python train.py --vocab_size=4096 --rope_fraction=1.0 --attn_scale=0.177 --init_std_qkv=0.0302 --init_std_down=0.00344 --schedule="cos" --dataset="wikipedia_en"
Each number is 500 + 40 x the weight over its row's rms, rounded and kept within 0 to 999. Layers, rows and columns count from 0. Numbers have three digits each. The size before them is the row's rms in percent of the matrix's.

# layer 3 MLP gate, 704x256, rms 0.0833, rows 294-365, columns 192-255
094:550486472402526584497465512476603503497496488450506544564473428493520514499506571496504534456472451491508490459492485530520502543535531477586549490492480404547557559416487468530497481505452516
097:527451485544587599461459518583478528472491511521507496509504518488514485522504435475480507535494489546579509492542520477505577511486510535490474412540471554530557535513548496545501516562516463
095:551440523432559544516476468462532505523502481424494487527429502561449518468461543502623512582466486474536397512580469477475474497410497479519527523532463502494436532532518476547511505495576494
109:517490554540487469473511481538473489472484529495545512466444472493439566483482578484525475471509484443504529551562477555433493432524459470440430444460508468489482523503530538494620506485467471
108:536487438495454505552521410522486539428470465486493516467506493500522557452517544506482502396498525456589558569477483496539460500420531571512473497571474543475493444435478502553551463504515511
110:558520506509524468447439552565461464574502514528503484511391512470541529472432428587494523525436551505545454494520515477519478418482451492461562416495500477537445528556531502489455567509430551
096:539559495439517504557455504461451522515462558474484492441452509509549516458513485475544510512496501513482538546465457504553501482510474470436471504500513501517451506457541486456487493548498544
101:547493533515581496481447465477468552484527524490539475534481517480491546546423486437507499492450557462499511453497481478503497502632449484536496453499443438540492622541522461491508433477544488
078:530516454525459500468475453480506546437503419449465387524566509485542443543547534487517476413556571442458533473563476492494485486533416490563524468510491495563528457468483501545466499519544423
086:554434483421536501561477444478499546549544506444557496484470448590553534489476498538490439546528488439541509555473510466528499503529453500540536448514497470539490526514473477487485541491533453
110:527512538527505495545499489529490618406528522513477493451500543449507444570496459511516535581489533497476510444487499507514467471500472514559452500535483546520497512613493436535544553484464473
095:455487485504539500559505505504487513472524493584584499423500435557515547471478475524481558510511554540564468505552443476506388489513507433530433521544497538523503503518448418476479511492477495
070:500525515466465491493463510428410542492498459480525530509536479583548506468546453480517477463495463533485552602496496582510531466503559528420484453485537530561473560550533551504510518530557553
102:519529476453556501483480524433454420496492509534548506425472494518513514514432499487509439428458556496508513558534434433441439524448541488586513469549519413538469485462476468529523533499520521
100:513515484570510537497502525527430421539543548530504565610556493523460454521531467477507480551526612452594544460532476532477489443559504507468502525494518448537554471466570453577464473450535487
091:504455465473535579527542518501505495549472504479518494466502514448491493516480531529495481469521491514516434477518554532491505449455511469562374519442461413520532518467550450431599509527510473
100:452564495541492466520521523500505508519520479497540503461514483523546494444447541475562542413564505465418469507471509543523517441492515526493529501486580474461499503580513434451547453511449579
085:574394502532466484494476490467457524488408524543533449458538517550466496445538465480536548542520423500537550522525464487488512481505528495521494487515415461529544483526524529548493552483460542
104:484559560514512487487483544465469534504573556462473466482545542493492503439504610417561510532453547477521559453520486538497529464478489518455520491529517495501586561567514581521510492474596573
104:551515522439557547503466510509461532450472486457509479440579458447549545454530581508483520432524540509397491507516433527511523529547570461426504517534447482538539492489516518566559516512459547
101:505545561543431549531526509500584484396512529552512453539483494591467431472448514511480469507529516470509535442514511474517466561522487511481421494474460464544487510496466528543486559527503497
143:577485540532520460514451516509475535497463494506578522444454527485395493531519551514578471443572480589512515518534488461436511510516500387493471474518454481515471520490482532498569524541503460
103:591569406529517450484485381426534463499498528527429544512470484487414550563500505406529513517502516467495545471468597486564497401490500559486531443476553520499456510465547462507554495523435461
102:478516467477491581522537411501524556502493537512448520546531459525471479512505539494489516475485436549538551525507558482466479434497546461516504492456538558544444460466547490532527494486550514
095:518520499501481519526475513540544533509473583495536597551554477520550498511502439512578529465439517487536504509519439476505442464482517495538559511488481481560492534488494506492448526477533517
101:542498504432453475525497510503516464548521441450469575583508543467530525559577468508453528503499478576585484564475500450458572464521512501520463516603480495501474513487541573501428511529446503
098:501433499535518453525490495471481457592520491472498461457533469510473527465524526470451537494428487537515468432519500504549539486487542469550547548533512517471452450493513496562544468524497504
094:574515513482495440538570464493451504536443507460516512479548507528405471532497498476462434535500521543563457450515389456499495513476474483517477448426480411534518547560490523495456489462506564
111:511543483429547565607512503456524550543546489434531453511504479457496509604477423522563427537555561505528447470466527518533532490501533476511477498560450465575535473501517522479430479579553515
087:524557428504529510513476480426492488575520588566491474501452425457495490507514513531444513428490545538470512463542516443532524493469608500461551490488490491454535446482477533504463486483524543
088:559569467526514541461468494514415493573480441523458561505470509537509544455506499513541476461541473532529466482482530475460509520513542516487493517502543472532583473534506462457494423527547505
097:493512483524556534482513456562535518447434529569519487450586545521509437498491624507560523544513510466510490544462454503469455471491526504418500494488558556534440458489538535487541457544506444
107:467488542484479494526466461499540497439492467479493523542461482436587484504466548539504508511488447502576494501476453484476422490583515538514475471482478520499548573459484466575525518464488518
102:527536510532529446491492487483506533508483542478528515443501474541430524493477469458552477496471543469476472518533511505545528508454506513536518427551530483552459495488462476485468504529532476
096:418471549489489471450511518544424511464566534553462405424538513512472524480473518482465488545513480457493567489435537525548456501536492503440509532478536540506515480579512474469562568478546505
103:491497489451564498485503498518484545468485492519567466455520501447518537457408487568503570554479507530483513547496494429529457500584499520513490457522485528546536518513519424462490438441520518
106:479529434458511452556524483488434507421467435528542513449443469528481479461476478491421515508506507508488565574489486529519471610492542481543486521539414486445582485491476501469501482489424487
100:514490526457510489516560526563533538521449470516510540552508553538494463476486502501474458467451461397472500548538500552390450543527509518510443507557499562508540485455549438554532461499468482
102:541513553409512515520535518525537482505438520545511484498440425470555521476544523552509544577468544462481452514501543525549533423522494514487488553513529556489453529481552458524424463484487555
104:525496465570440440547499518464406506523453442486532502530465487537507544524434475540556445478510488493506463565495495490478546447590555458483481516532512419521503440525568532551481497444543418
109:482557498451491479570464521569508489509475474523489580502565491505492513499511538524517438537539496571511489541517534539479497558548550560456469587503607487529427469501501507568485538568470523
132:493492497524496522558500530447596553471482566550583427512451491429514523523460531535468574411496509518514519530571537471425443461502574453504524467489491475426518485547563470476529528499497539
100:542457433434528542526530474509440490483482457459596513498478573497538556504442498494477524503498472531508480507468504489522472480569568544511496423523439502422471504474519479519437502544530562
115:567506564454472536475503531512481532504486520468512526499499440491510572384513493533507589511502443500510563479527411496481435524485509508477509451496514584479501538494553526589560601510450542
082:524508507544431507544473449471442490466447524525447529386495505479449497526581483473429518420478481473416428517494456592479554438467520487514478568493565578477527505450514512537531412514562530
094:499514509487565539435520479454494498493479568458421451476546520487439521476550533450513522557505514503482536440478477531524535505569463512547484435515475428531466459442485537412485560490471456
106:541538467448463470473517511479457576473515558484602513535495513540477518528520491473434518495432587504528516554444489541459476517568452470608543520555517501514538502505505379520554435428494534
096:505527496444502547393601483494451520524532509507422547475542541467491457516441514443488495471558438488573498432541481542504501495499536499553407527529527499524506509513531507463485514493541518
100:484526509560501461429479523562470499456486522507583505491464483459523472490467474481498539451477551508540479491527497428442446521550448536525491507460486488465564511618465459534464478401532487
090:500500535465580502494490579567430501490440515494501532512467540513484578486453437460471536522501534567534539547499488516431522475579442475444503464513466538563454505564523505568505506510553529
111:496461464460546511509534526488582485561485549527491505501544534534515462511518452537545523465489424551500508585549501454488535483509567496502460495501539561537478482551580456449537519503512571
089:510525514526514483456434415475451487568472470597506564536560537513612458468521468551500485478472443485515451533503485447513468539481535567517451483564388505485503511583527501480496531464468521
094:475511537507467556488524488475495494443541519556442503471510487528466431512470548480552501575448521409459480526460535548488524516549515477525448527412387461472513535480484541517534499492554522
099:509586415477504486511490512397508577525437440554471437502514542513471475540530497539503499491470530541550558541484475513554509442564532456485468537506512509495528505548489488466528418456505403
105:483500541506529515518491475480452534501440491504493414530549528519468514548494574452504444424563522503485491527475453495559527491535500532500452518492527596442520488497567466525484492460507488
104:503503541426519489436525420551486537475558498526480540439499471544537485511503503558529582492504464563511530510463431476454528475516482433572528516494460478486488443515492513542500479511481502
091:483465478528443512528477571485494483552471518521528544504495419581500505459480534417516594461471543535579448521513447484462508480510529488442456469489504491560542464456577438487452467492513438
086:503456501530455555532479561472451554533550562474471539467470587529455495619499473542521531508443433480537589491497516464517460501518468441480477537532534492529549492519518546477441538480487481
102:476491513509500611491507494559508467576517520488530490484459463468523471543516501476523468510528507523503415506480529477447531553488576477516560505481487515523510552522452436466594504562479480
104:461487566433478483462505502478466457451510580467448567585529559494494559511588565486380441485467461481482542480540488544563458510466478588539477471466485495531474581485546527530432628485489510
103:548550479461545516435541500532474516560534421472566517519419493537507454508472509502468422522484465530551537545490481483534515527445574508540417444529424539502484498531525456511504542532553411
103:499473474555465466490554481518522542541480493457461518520425449570570483501458465504441566544479524463490519503513498452516484527508530513452484516459460504446515480579532555527508554520452481
090:526520465524457473520476456513426546470505616452572575479474463502583515476472494504520514489435489562471436533459460452547473534490506588496555572491579516490499576480542486525506525543442463
089:514547508472513522560405486484452489577454481496595516482475490430540462510557459517539509515517526518510484552433486521521447494488526468483563548559484481493483458583487502538529462585452608
098:518529436502490449451547520520424455476528435449470472556518497430459542516487548597482486522400446442441495461533480520517491453454531542403484467512440515470512558553445455508558472515543511
128:468460473419503533581526549491501502549525473493500559534447510432470489410548538562463434499490444540554510508454486527550490453466483538436445524522479495527492501497570487489413555514519564
095:515497558479480476466527559482439518481580492500473465532557502490497574468452476528495456533546509501443511536395512506432458456512499429514515485531529464535523580516527448555536491536473529
101:490535466521539412483577545479439486617550519473523555423485499575500497470575486545500471531442605483501421457514490503501479505478491518492502491523492440589530513431526508503425489500462507
113:460463550480528519516476501487427536455544569468449529462472508486477463493460526539463497416516427572427557530466530467479511578500489430463507483548473440499482476489510516444508528436448530
112:534480517499523473521522509487460516547551595499431559464587503485461572474515495476518501463519564492429531507485480473460396518486465451498526460509472503572475560558505483519513518498515445
107:463520509530486507498448458486543480454425621486437510493489526472546478517468523546576550479503448466486480496501535488529502461512535491433588569453527515459488470358538478494486517455501506
110:429546490469463548569489513492521580498513517444478510498451485497537508490488470518490514465543542450471499552529470598502520483471496486506483464430521511511564486498513513410496513528540551
# layer 3 MLP up, 704x256, rms 0.0845, rows 294-364, columns 192-255
095:502544452436544583519473552468578505513496481464512532579534459492520503491514525505536488468473471442458483459511532462515538491527559444520496514476532465603523569424460522542484483502456471
098:545476509496570544493417453510473514495469544566502507528459529499458489464486436443465515554545527518563422523533503482560519515505542517489529429565504540578560531551554498505488524565525487
092:518452575475463474574580549541530460423463503518508493481534532494458458495433494501537441495544558475517425562518499441510389478470501468457429522487488531524445507502441438544544482466485451
109:493482456519484557514539523412597494575551503548512491537518506501432491421581502573490544426477455562466494474512511487487566494435554512580527547518533522486496456438415538544449471457492503
103:490503489512514509546488454493466489417516520507526491485498497445543535563490514571480526512478520471514505555464543459513458507451521562518490575590571570509504462443465448495504495504501496
105:551476493470491440524531472587472531473520497547516492523475413528484520521479589535501473512579520467486472517523420517466514514590539512513461487481551534465481552518479489487516420588554507
099:476474502470562431500500435486504456539496440492530513543511511506513511491495468519502493582503493451527424557519532497516450477445528506582542447499498499372520551530505431601570489484470517
108:491535498507490481490490463527528489476506491483463525528472496502473470434470455478468517502520434494527510511479410490501455414488451551543504430486541492553455518534491485524507467550457520
083:449543408520536469419501497448516471428507455512544458529565425476462462471504551459544575463517488390479495498588481476541565417467410532488517528437535485517495520488443504530484525490562537
078:429516488520548538453424511553500518471557456549525481516463474485517492487508466461510530430517410430477391507532524420541461505493564466526478482495430512466510453583469482519498526506472501
106:540443486455518506457482444531540483520519594445482523443464456473519505473537468436483510513461445520558513466475452488514480521480433491533487507531515498500492522560500491484562565539499449
089:539510533520489444544539481447507470500498557526516466479445527514457450529419492529478495467473518544494536499495499467527594520533479482457448461538548589532522522579506451423460497490506421
073:466563492482477420436492492459515509509522511525488482450547467542527490473459448523534517465434481524479512514474488488524536511451524509437500471487513537424478504547551559507516514486584523
107:585546533407514506453505519508461470478506535534550602431478569490527538563455517497456433456516525554512476535457446521441462586462523509564482509550505467564465531465535448511554510548519466
121:462447518512436539501535488457499610484554562463486471415419515513507553491539558475526521520458452543430468533455474441483527585473486501474479485493482510504506504507446532512499481489460470
089:556540431519543537565505500507535450532506482436452478498513511543494419504562454479505501469460468491520478528477547545480499444497516444626489532516509529561450552436569464436509529471523492
106:500571506450515504486460506412547499509520493500447525500494478486518508503510542532439427539559402480525495499509469455474549500479528472442465494535447522466511559506494565529530522500589453
098:474455495492500502433488523442510527564506496466495554457577485572482549465570496502546497446466519489482494524467437522475513432390578505530408482474470471546505475437479524511536516523487491
096:515484448511405570547505483517495465514467504530513458536457465491507505532473444616455542539518441499536438485464509521522500517506561488532493582525505478506516409429500464420475523567420520
095:564531466551489512399471479493493505505502526546484485510493445510527543507518501445483494416490597448515498492542507452505510462523481455528553425524491457518534517495447457534537517483478572
095:498506446518565424539494510450489500576516412518515451434575492418516516505501524524522537470478548497490500535512486480517531433468500487530524526481537544443463528483527441419513454459497484
136:557540553479482513504558513536510528568502534503484515539529502512525554493522431391474500543495451472499542497475497502543403468492498571539497411581476464508526504519463520553472458448483561
108:520463517519529494473515443407566455478474505512458475443451523458499578492525555499487455545463464500531543465471558443528478506553488517556514432542495449501501482509540503496486514558427490
098:522505554544479417494482521447481476529535481481575489455483555469521493499512433470510509560475540411500465462500445522519529530547467503472586493524507486516529539514445543446448446481430491
095:545501488503547542521517491519492404474478454585518385420462503505489516483497519567412426554532495485550521490500523559498485472499528508453486479504508477530476571462496455486534518456456488
093:478498508516527482514540445485548463460498532505466500434560452484468460476478593450509466436404494506439483427509530523520457476421536482420569481479550569516542512537498460489568441544563497
088:510454544536495499571556417486553491507453494551513424470503456483488460503467539470448507533475545449530462473501515528518506529507519461529491562531425572557495434411399586497479450509481473
091:468494492476562536410462464470553467461460513488511511487508441518467514507468514541575492564549509503526528513523517428473460525558488484480481438491530440425521519509517501490523454456516540
112:513506487472539525555520502488498552581523501489521457497536529475485495581487418509575470519562529552523415498486550506575534495491516484542403519555491490596531497505511497459462526568551528
086:496528552497507487592494457460559482488556426429408532553557522541471460452561529465512484518534518479558439559465495497494503522476588590486494514470537547504476550520556470535482566498502473
086:521478532526527453453543511462517592495480536479504430478481562524502526494531510511482491501417506489500502516545569488506531502532494510550491445550512517515481538517497531449493517538530522
099:489534509475432491526507495465514468531558559404527498449431420595494549456520455498500491502502496529504493482521472569534486522462473536534550552488465391557455539539454434480433507518488517
111:550581545485513537570454466473506508481496500503428563478502526503500493539513549440466505544490415506537522504456440508488514489542518512526441471529494575485463517466515479472427554504472469
101:529483499494504525452590508482466521481485549525483545425496514431486501486424461544461501429521429486470539428495465520492405483472437535483446436525505501530509524592462488513529594517491449
094:514489489495463547495506483480572494531511404516509639507433485518531464508562465443554514463508489510496471536552438461490549511473566486546513491516558509535512572397459431511446498550470489
101:487498507446547532511516471501512538559405467551567440516490448491448490551413491533507502443540574492460602474521552513524459534500505505543464414527419504554549468445527449479478471502532473
096:504511433516516447502425536458547478464537492507494539507493546487430571501513487520427466509489540551464558548516483521510511538437452504537468523494509447462543441526481508559520508494487552
092:475496493425433490490474522515482461425459487482493483493476568502486442482534485454462482466490476434432463547468498605496438529502503516532475501457519487546521467444489501504502523563414469
097:530508578504491511434586530548547472541517515547540461515435441507497459441519516528577576603465500442507470561521520480587486522554501521493544505472473542583472484473548459480460448492486495
099:516428449499484498455533485499467522581477524404538527574498494505457529484506545473503410520517511529526533493450488480445464523472497461462571448506459480463458486512500467559482477420523471
115:445511460456504464543486526550565448543483459501500546481566457508529522456526472545548436518485485529525435481525556508500537532513539564479504610457588485490394501453506456533456492558535551
110:514535526492542503525505483467507514468408529515529478520482459474515519504452471457445538430399521468420552477586564488464416487523528443478535489409492478487545438520572486487534427529442524
090:496492554626502446533497484427464525484534533527476477507536501466435469535546519476474465475507533480409521547546534535509482462505451487496504473513491537537501495479467505494554489467508485
116:560463612468514481458473524544447478498497414438513550562495461499464609426472477500480497491570522483554584566485441488476411537456524512473500435484387556475498586551528448589539547514487551
070:450533467473558513549494488459520561522568566473537520418531505461417598546492535528519529486426503502431525424450478532534442508512463555482500554438582460515490495492448436431548484467514509
094:463502478502494452572501579504534512484474460538567482534451501504573491489478526615457429489518528499513435517495509468488491480386520543390496583453497553479541516542539406585527430518546567
112:485454493505501531472479522518491441565555473517404466490500506579477525402515531531538503479522429489534510520507483407506444520519521500395473501474505537453487532502543523558464557487523523
094:501477469497569480472564473554494510566542515423501445476563514510411486536446508431510524511549517592469494473567494535505514483484481506592554516542573479528542462534522435462526470510507497
095:533509533485447523541505464483541488554492508501443502543527490549448548539509553483487461536529518477472479486517529579491469516417559523536498477479490501572537489390480477479562537516467460
087:480532486542534523523545446442558529497419522479461591518514495530498522493459446537451530541502508504504555557525530494438490456588446495515475486509400471547451442452526579534542514519485509
102:505472528472552471492514543462513434555493489514509495546507499523532394453506442529591539500509458506529456570545497493467554510552527487465486491466542585523449479460551477545478500463563467
088:462491536473551485515557559461596473405479484484549478495507481461390481556513504531500547534546542537465567542509531476497495509571442454498533517466504467505515487435569473486496476488542525
088:516476495458567489491511450499445490505440512527439499511515435597518480454464546587512451561496489464540477566465505460485483524592514483510472440495443548417482499466506514545492495508509522
106:449559457455504473516502457432483568470464446478496508504554515466450477485530515497471525454480493517465522410508414479510484457416475470472474510570496480349503561570498475525542503518598534
105:523527524468499517478488517500621483565556472470490588562459521510564492440459502537537564610456461511502521533560560488448500531522522533515522458478463400505496567438456511505494493524501584
110:586474449486517495490504562499504494599510516494457551542467540459510463475428515477514525489487536475449482475497526498520506516540506517453486517499577454421499501605512463516494567545450450
084:486420508534489490476580551495471456541535516494515498492543516527472491554528512502495493455491523591528403476413434536484506488480520520457516475559524478569479524490480521502460430538475443
082:457514443452479458546481541474506541544571494560493434536433543450504507551525444532485508562515391519531556498512475468518445542500404530562489514558559493496596506550447515491475481484471526
108:439484505508494416462467528491470551402478469501521492475591520585481577507533500514527501511469547473472563512558531535546465463531433489529381531511478432511491416491537548475462516463561526
098:490499485535497527594538520547534556536468423574560466496556478549481463446362480502535583430537535496514499466477493470505487477539575496480474555572556595445509438503510467449588406449488532
104:517569435523541552477528457456430559522506485509450515501530496535468483505544496449481450506552472446535521506452533463435540579499550533551417439496434526496545498505495538472467544440520480
105:521516491509468492516508443440496487557488586485482461536493491515579459479553445462494648594428562492450488512505500529542556497540437543493504533461540471539526467492502522482461512532492523
095:509469470512458542486461519460519444521515527578561522557500478537404469425491535480502579445542499488512537456533429504476441489543487450518469380601490478522496504525478480538513447473573479
084:583472497550391491479477467429516477489486497525486534564545467490437526500479539490461509454543479525487460477597502487434481480499529502456531513556420502506431485449536530524499517489538484
099:482515454537506520483494481484575497580495467547512580461547479516567458539494504442552512486489452503497480589540477499535590471530467432530534469468586470519503491458458499458467427532480538
122:543574474555468539441429503555467501459478458500426497508581519572524516480508506440555605490475490460491486489530482482500505486537507537488543464454557525465484536532453523586478488518480477
089:429547492528526514519553558488516510534430547522464531539489430424539479587469465521565509531489410479489635507493511461480522497525439515498443463482512539568502527492501490489523483431478520
101:460483514518492583426482508586519504464465477584504510529588477469539484592430530490519470501557504466507520541467465457459444462493544535443456527471471513457528481593524504549503523475430517
110:551473519521476487521439537511404547456500507416443559478422513471496457534476504526458498446480456514445582427508520496470556557503498460457520468557525448500465542550533552443450542437445531
112:495478525495414466470496556473541488526606413493574538563598511460514464529493480431465515512511534544465484503478442473478467451501579493457523544500558508500504498420475467517560474440507456
105:505470545513515491544483538527532558460426589492516524561451540513488478581409568445583492402478551443549515490500600458541510433490507503484512490566512503457507480541569497489481502516465504
# layer 3 MLP down (transposed), 704x256, rms 0.0984, rows 294-364, columns 192-255
094:442539504560513548588464533445520530489500544497507533441555481540574475461613473549508531468497442541473489548476455470445500521517483510476548531449414503500512540519475522487490422462529430
099:430535529539511475470550514527487576540522516462503519499459542544467488518536525470500518571509508519486479484523529550540482449448442468496530493523470531520520525367565472485450492408549486
095:551526426477513522475551566457483483480540546492579478490507490529516522522478535495448503492520512472491542574534529492473538423556501520551501469485540461578581523564474493475548465497467549
110:507438462504485538538439507516565464475581489565528510419471560397505459434450511505521545537525553553477451496555483437427507532397514432495414553517531560468433453474428498456429523428427518
101:544521505557467472484499483451472517562457528526468607417498551480457426509529485531494485531557451507504497499482485485523576482407444545525560486569570492501393500490397541465443506484502507
107:485539480488534450509541482533461445469526537496522438506564554548507428492429565474486476410519502401543487530473453488532575524537459466517508460540534473572504521545470430492508525520518508
100:515485527489551550436531489496576516514466578564474496515549486514482552515531496505531484510500532517461454565480522445590468532497507593520501498544493453477561513521502509562557539527445471
103:451533471515522586482478482483493510507541478482521475501466462546504524572585433473473626469525529484474518515456448538564482422515479484498548549520574512484491466461527477459546542501524474
079:486535474485482500488521568512536421454469451525511480473533403483456466435495504480535561464479457396439545545594528508521524505432515578523592530515525511433490466539450557530488504469525528
080:528488458483506462464498559507436531475514436505519478440469498562501552472492477502511515496507484496463464564476494488496389529515435493468461418461452498513474476470531531557491505543483462
107:429524513515514486531432556505499462514441531519493472545475512392515501532487526473501567532535470486549505512517554482506491606539503448484447485500502472461576465523521522563438495525520533
091:485488498533497542502415521435435549521542479541470479548486546512500430488473424505476514540493448514553571455566508473566488547452533484525461530573477568435413547523474569595470464443475453
064:505489435500492483530552524423533483500526507449494497484520458493550517543501446573507448467554506517504500513475542576549486461432509485447436542508512471500505523476479501491522545540561525
107:469537533517479454497561559480429449572459509498557602450483535469500565521487451519506467485527542536504446507514407579396521529469493550547463480471466522581520538517534430526493496491522529
112:471443518492501456486486483400506609527476519458492522504449522427467577524475521446504552539464500486440534558441427463485497566465525494448482499486487479550509464516430498519549499491466477
096:525530459470520519512536494481514550514606493428372519568523534486462512512547552447474559455484491512438509473441495552470584485463471424565489560466511477529474605480508558445514493462541460
101:581543460492497498492500496404510564419446476440514523463460452531499488508516527464514450484604447476511502480535566486479563508434481510466494458441499425472543555529479519504505397502497506
091:553458510501499465435422399477496503528541566524567507497600501550539581517618517532531474460469493461484501513449510516487504451490517464454460461468427478523502455491437485533552518522468518
099:469508526474421500508503467498526452580495437528468493412510449445497469533474526487423435487503452460456483495439440553520504454548470481507530480503498519598443484494530465481484490468453542
105:455491472558491519510440563474572456560496515490553500477480513497447510558530412499524496582461463523536450525524541439534472471531537494428420494483507506492482490507503476517480481516534561
099:537515480523523507478513582487567484458514560519520487480504525524486579475468510522544553472471522528525532564482515379500510481440497530509488544394448516501466562526442438526489579493506515
139:477480476531515488509458531462499505442465496552441490445465535444450443498548537558486473515438546558483552496437505470512588538494514411538492550516479496431446551495552504515568503591508516
107:550496473516552501483524479494544465438480517485493462477481548491438618473473535526500426517508454512480579474458508498519478484538515533517516496517483525496453401441472540415470526462468537
103:565452484487454540538469422446508383556487510496508393516432486467505464487556446479544484495521509432521454536468503515563533489513515490449503516531533484502420511500555502567492469496498524
095:421431565518529499475482490559484536507500490461491565449461533467501502560527425453577523524451509451501499471528494494446456565576479469535531432508493551565560494461546502474472464491552475
094:544527504467511524487461568418555484509503450483496539455470498523454475499540593453517478469498539526481468542469396487504529553465503519509452510543538490517478468503503446496512484449498491
090:475517567485457542523552499489462568501481499517551526521450468536528423529394493444480535512490546519522498453482573527481506490530499513518481551475524545459474478477467565410499470478496444
090:506485529451550464486521525495524487487542538492552529470531479543510492402549567476493493596525495422518491513519470475486477486503506504492531436452564447554464460519545460477510518521529444
112:505474548463490488507485516510455514476502522501449489510504530468582522507510492473475525490480522549465572519551519566469505484573542469491466517490471437420494451565505504479511550467495525
084:577512524506525465505468427524495477458529421464493479585480507538437497542583521457472494556539506445504509514513503521472543540487512537523462448501535510486488608548544521502438500530498503
086:558460520550588503491449490501510544532523475456549482443457542474587544492507524485502515438456564437474579498562497519547523489446560476435372562530513476538519513495558559409527492505475555
096:460530530498528523493555461498553497518507503519474457534459447554501560504473489463451526523475485514483485520516455514528567474499472518519522483554479568606483451487432433466485577495532501
110:469505507500551465564405521516455465539515539518530529421544528478551465575506493543511469528509498460488526556535467538473445456511527462540435499618492479483527564496515522557483485552483493
103:505487495569528478515438482454511539555442493496546546478396511486477462459488494526472469448486460479485478485481499492496429437538525518487503450497450457560510515541497488501436512474548441
096:547574509409419495494490484557541459532471489510557502555472466517549517504504492495526442474466509469453503511511391501546574457502562491499532467480482562492496449530497537535502553536539554
102:506554537459492488482411481509531567509498480462528497537437536534530551543471527579486519450449541505533484450475547462567448531573570566551470578522429476507493502460484425496517559440579448
103:373456474497519515497581506531555517512580512484468533510501566468469566517507555503480470525520536505466528556481451524474567468501490459462529526471495483513504446563499503540506536544547528
099:572539534427534502536515489529485478516463448484559460493450530491531455494510486504416489475481446455497461511509551520488444470488423460569476540488474460496449508496495540471514466492445481
096:451463491573466456499412445458464515617557476508516447542454460490603580496440524503529512487492500462560480531501486488599517503495520535551477487478456507493476453476605508468538538512487466
107:478475489527475514483536467518470523529498570433500506509462442534470587569481479489529572476487520512445502469460471462471515479473483474410582503432491502426468494478467467526493446555550569
115:465466469497491468516516535498504453518558485462503497445597436551512533516500504498473566525496502505511468513552500548471453552524488525547461482545553451467419518470529480492488479529546543
120:520523445525550500465501425485511532472512530567485533562446469451560480461565480424474548417407534440489494501558549542520441541538556498443537476484494588490496465504444495466525505472513540
099:526448513449551477494476497541437452577470442476536503444465488467486550494396524476449556467496440546528561518468528515481438424565509499486480426447527492429460535358490491445429485520487490
117:464501624504550501530520559535463455456538471511497484505554510474472548478555504482514573459526528487482575550503508543555518554466529560478515482534509491542501581445496450598509470502501495
069:451484563458480482482515408438507451483516532509415487530421531423489507524607456533428476534504521643499516488499561508486534432489546495509533451466469475545554578524463517547499514584500507
098:480548476523497437491507563542494523511484500448498469501447499491480463483569478531508474485482459500553424564491516452454493469509519529401428538494491510572581464527526430541431426525544544
105:542487528456496466518436539446494451520489516483435428468451519478534478458485489550531547478577465499508520492529490392489518501542522497371512496416460528508566489516506513552442489480556581
094:498401506451483460514535496508527515496491484465533542522528459442447538500567456475529487539491456489407481440545498481468549449518480526514551487513490456544535487477494451560562547506480522
100:469538435516474423435482491535494506498576455572534525509454492513491510516554532449431473542544519483499471469587499522466451529526578493483508538585507477505495479564425530526494461536514491
087:496506463553552531529556475506554494491491478408524471564510484495454523517480475462493525569552411544469529471500506496510554492473534545473531514556546469489512518472489563550470481431498494
108:508443531447567529460514571539473453544473516481538447490578497508461498516576477479435519520524463576572515493511495513485483529500513477487530500514530558483457551520500514511496561462547381
090:530458464553500506487505546499591477437553529535578460498533518465445568462565529538472474527517507524534533596536490469475448446545479493467489501470551502529438456482608590534457442553520496
092:484585526471556514480527462550503521436430526539452429471549464562484432460571569526538477563486539519456486520490476508435501464539451544486519435489444536466556483504453443512461489442544467
104:518555451440503415554521434427502550428528440471502525517541453448499561424502514527494545440485470540516496535533456568540526527449506502539501546478523415479519474528476481545620505466539543
105:556566569445505513463476453528543532480531470516482482499517548503474483480520531477530584537478530537441532533500525489493488423559521420456485532501433478520503505556537536511475476493511451
109:526537473475533455483417496534496399516494483531449422528450529583471519463466497516504564472513456540466520491480482483464541511491506464550577506417547486483439478454541477533440573505497528
092:523487473521496467478498466610529480544489421506490516529478535486496448525546465556481480488495500485471459489467615514520538488490481499522497507537468463502398546552444540506516405526472529
093:527486460521532527486473470484481515463484470487499470485435513467570562625449481511545464587427489449534488468497529459485520541507473490519489493536518411450543570501424514478450479534545409
103:498497547507500480489417492528486538435557554535557500432530484619509497422464515473483475497521501533507491584444519540476535540566504462486556484513506475582586460529465467480533487461445498
098:509527559493435450492494488415521475523540496474435567451503572513498540458524491488486478536526411391564530495465403527521453531419446486536476555503520457495499520552517539503450511454452506
096:470355519496483425550540498467505544512477510465454484492520496463464550494477513573527543550538511471426484538497530532463423533442499511450484488457494504555503468467504491499458531404468544
101:509484536497547459477515482545462555495536426482550468490496534579530470546485564454465475520495528503521474451518497506574526510463424496547524527457558514449489444465536529450485530428501413
092:500466439522477531549504447440482485506568465546547483520503587519459488414558442547492540452536513466525480463586463563447495435507518447467533372593436461469541492510483506545487494507564454
084:503504581578505517485503493472478509493466487503494425545545506415484545640496406542518485557477451490505565519525492515476453421467534511456479488423522589496508532453458569532519452594515534
100:433470475577480495557449439464476564505498504533452564461511435449556503444514494478562575523499396496514461461501485536543524443509513494491510444429536485501542524433416503518531488502529540
114:539540433461512499485478513533489534490583561544519548447517512536457451520507479476516526474501493446499510524518433515532454506506480398445504487525471527563514531585498559516494498544491533
094:486539472463532468524568539519518442578550591511483504557497431477560481533393444547448498493534499572497547486495502499468490427510491457436470462407505493459509534515505474529499436541448470
100:477515526429498450500498561491443481513478516495503497524483435514531434494515558444449501544521495475595492457481568479575467435543506550432565508455483492557499427547494496568493556462379550
113:492496477568445490530458514567422520478529481495439577517475535528525532572502445509462477485471462482461492492524508477530483449470488488522417512512522518469507468557504531469497517395560512
109:498518499504468443421509526487509474485488558573550537556537498517462468482514462498498547451454576546479463526504467443543470417484486476452426506510502502459424480512457593473498487545472587
102:541484566481503557487450538550553551477457478480429534514475480478471501528458537490554507440519515421487473535542541441545515453541511499466524502550482523504398444493558440449514511478468498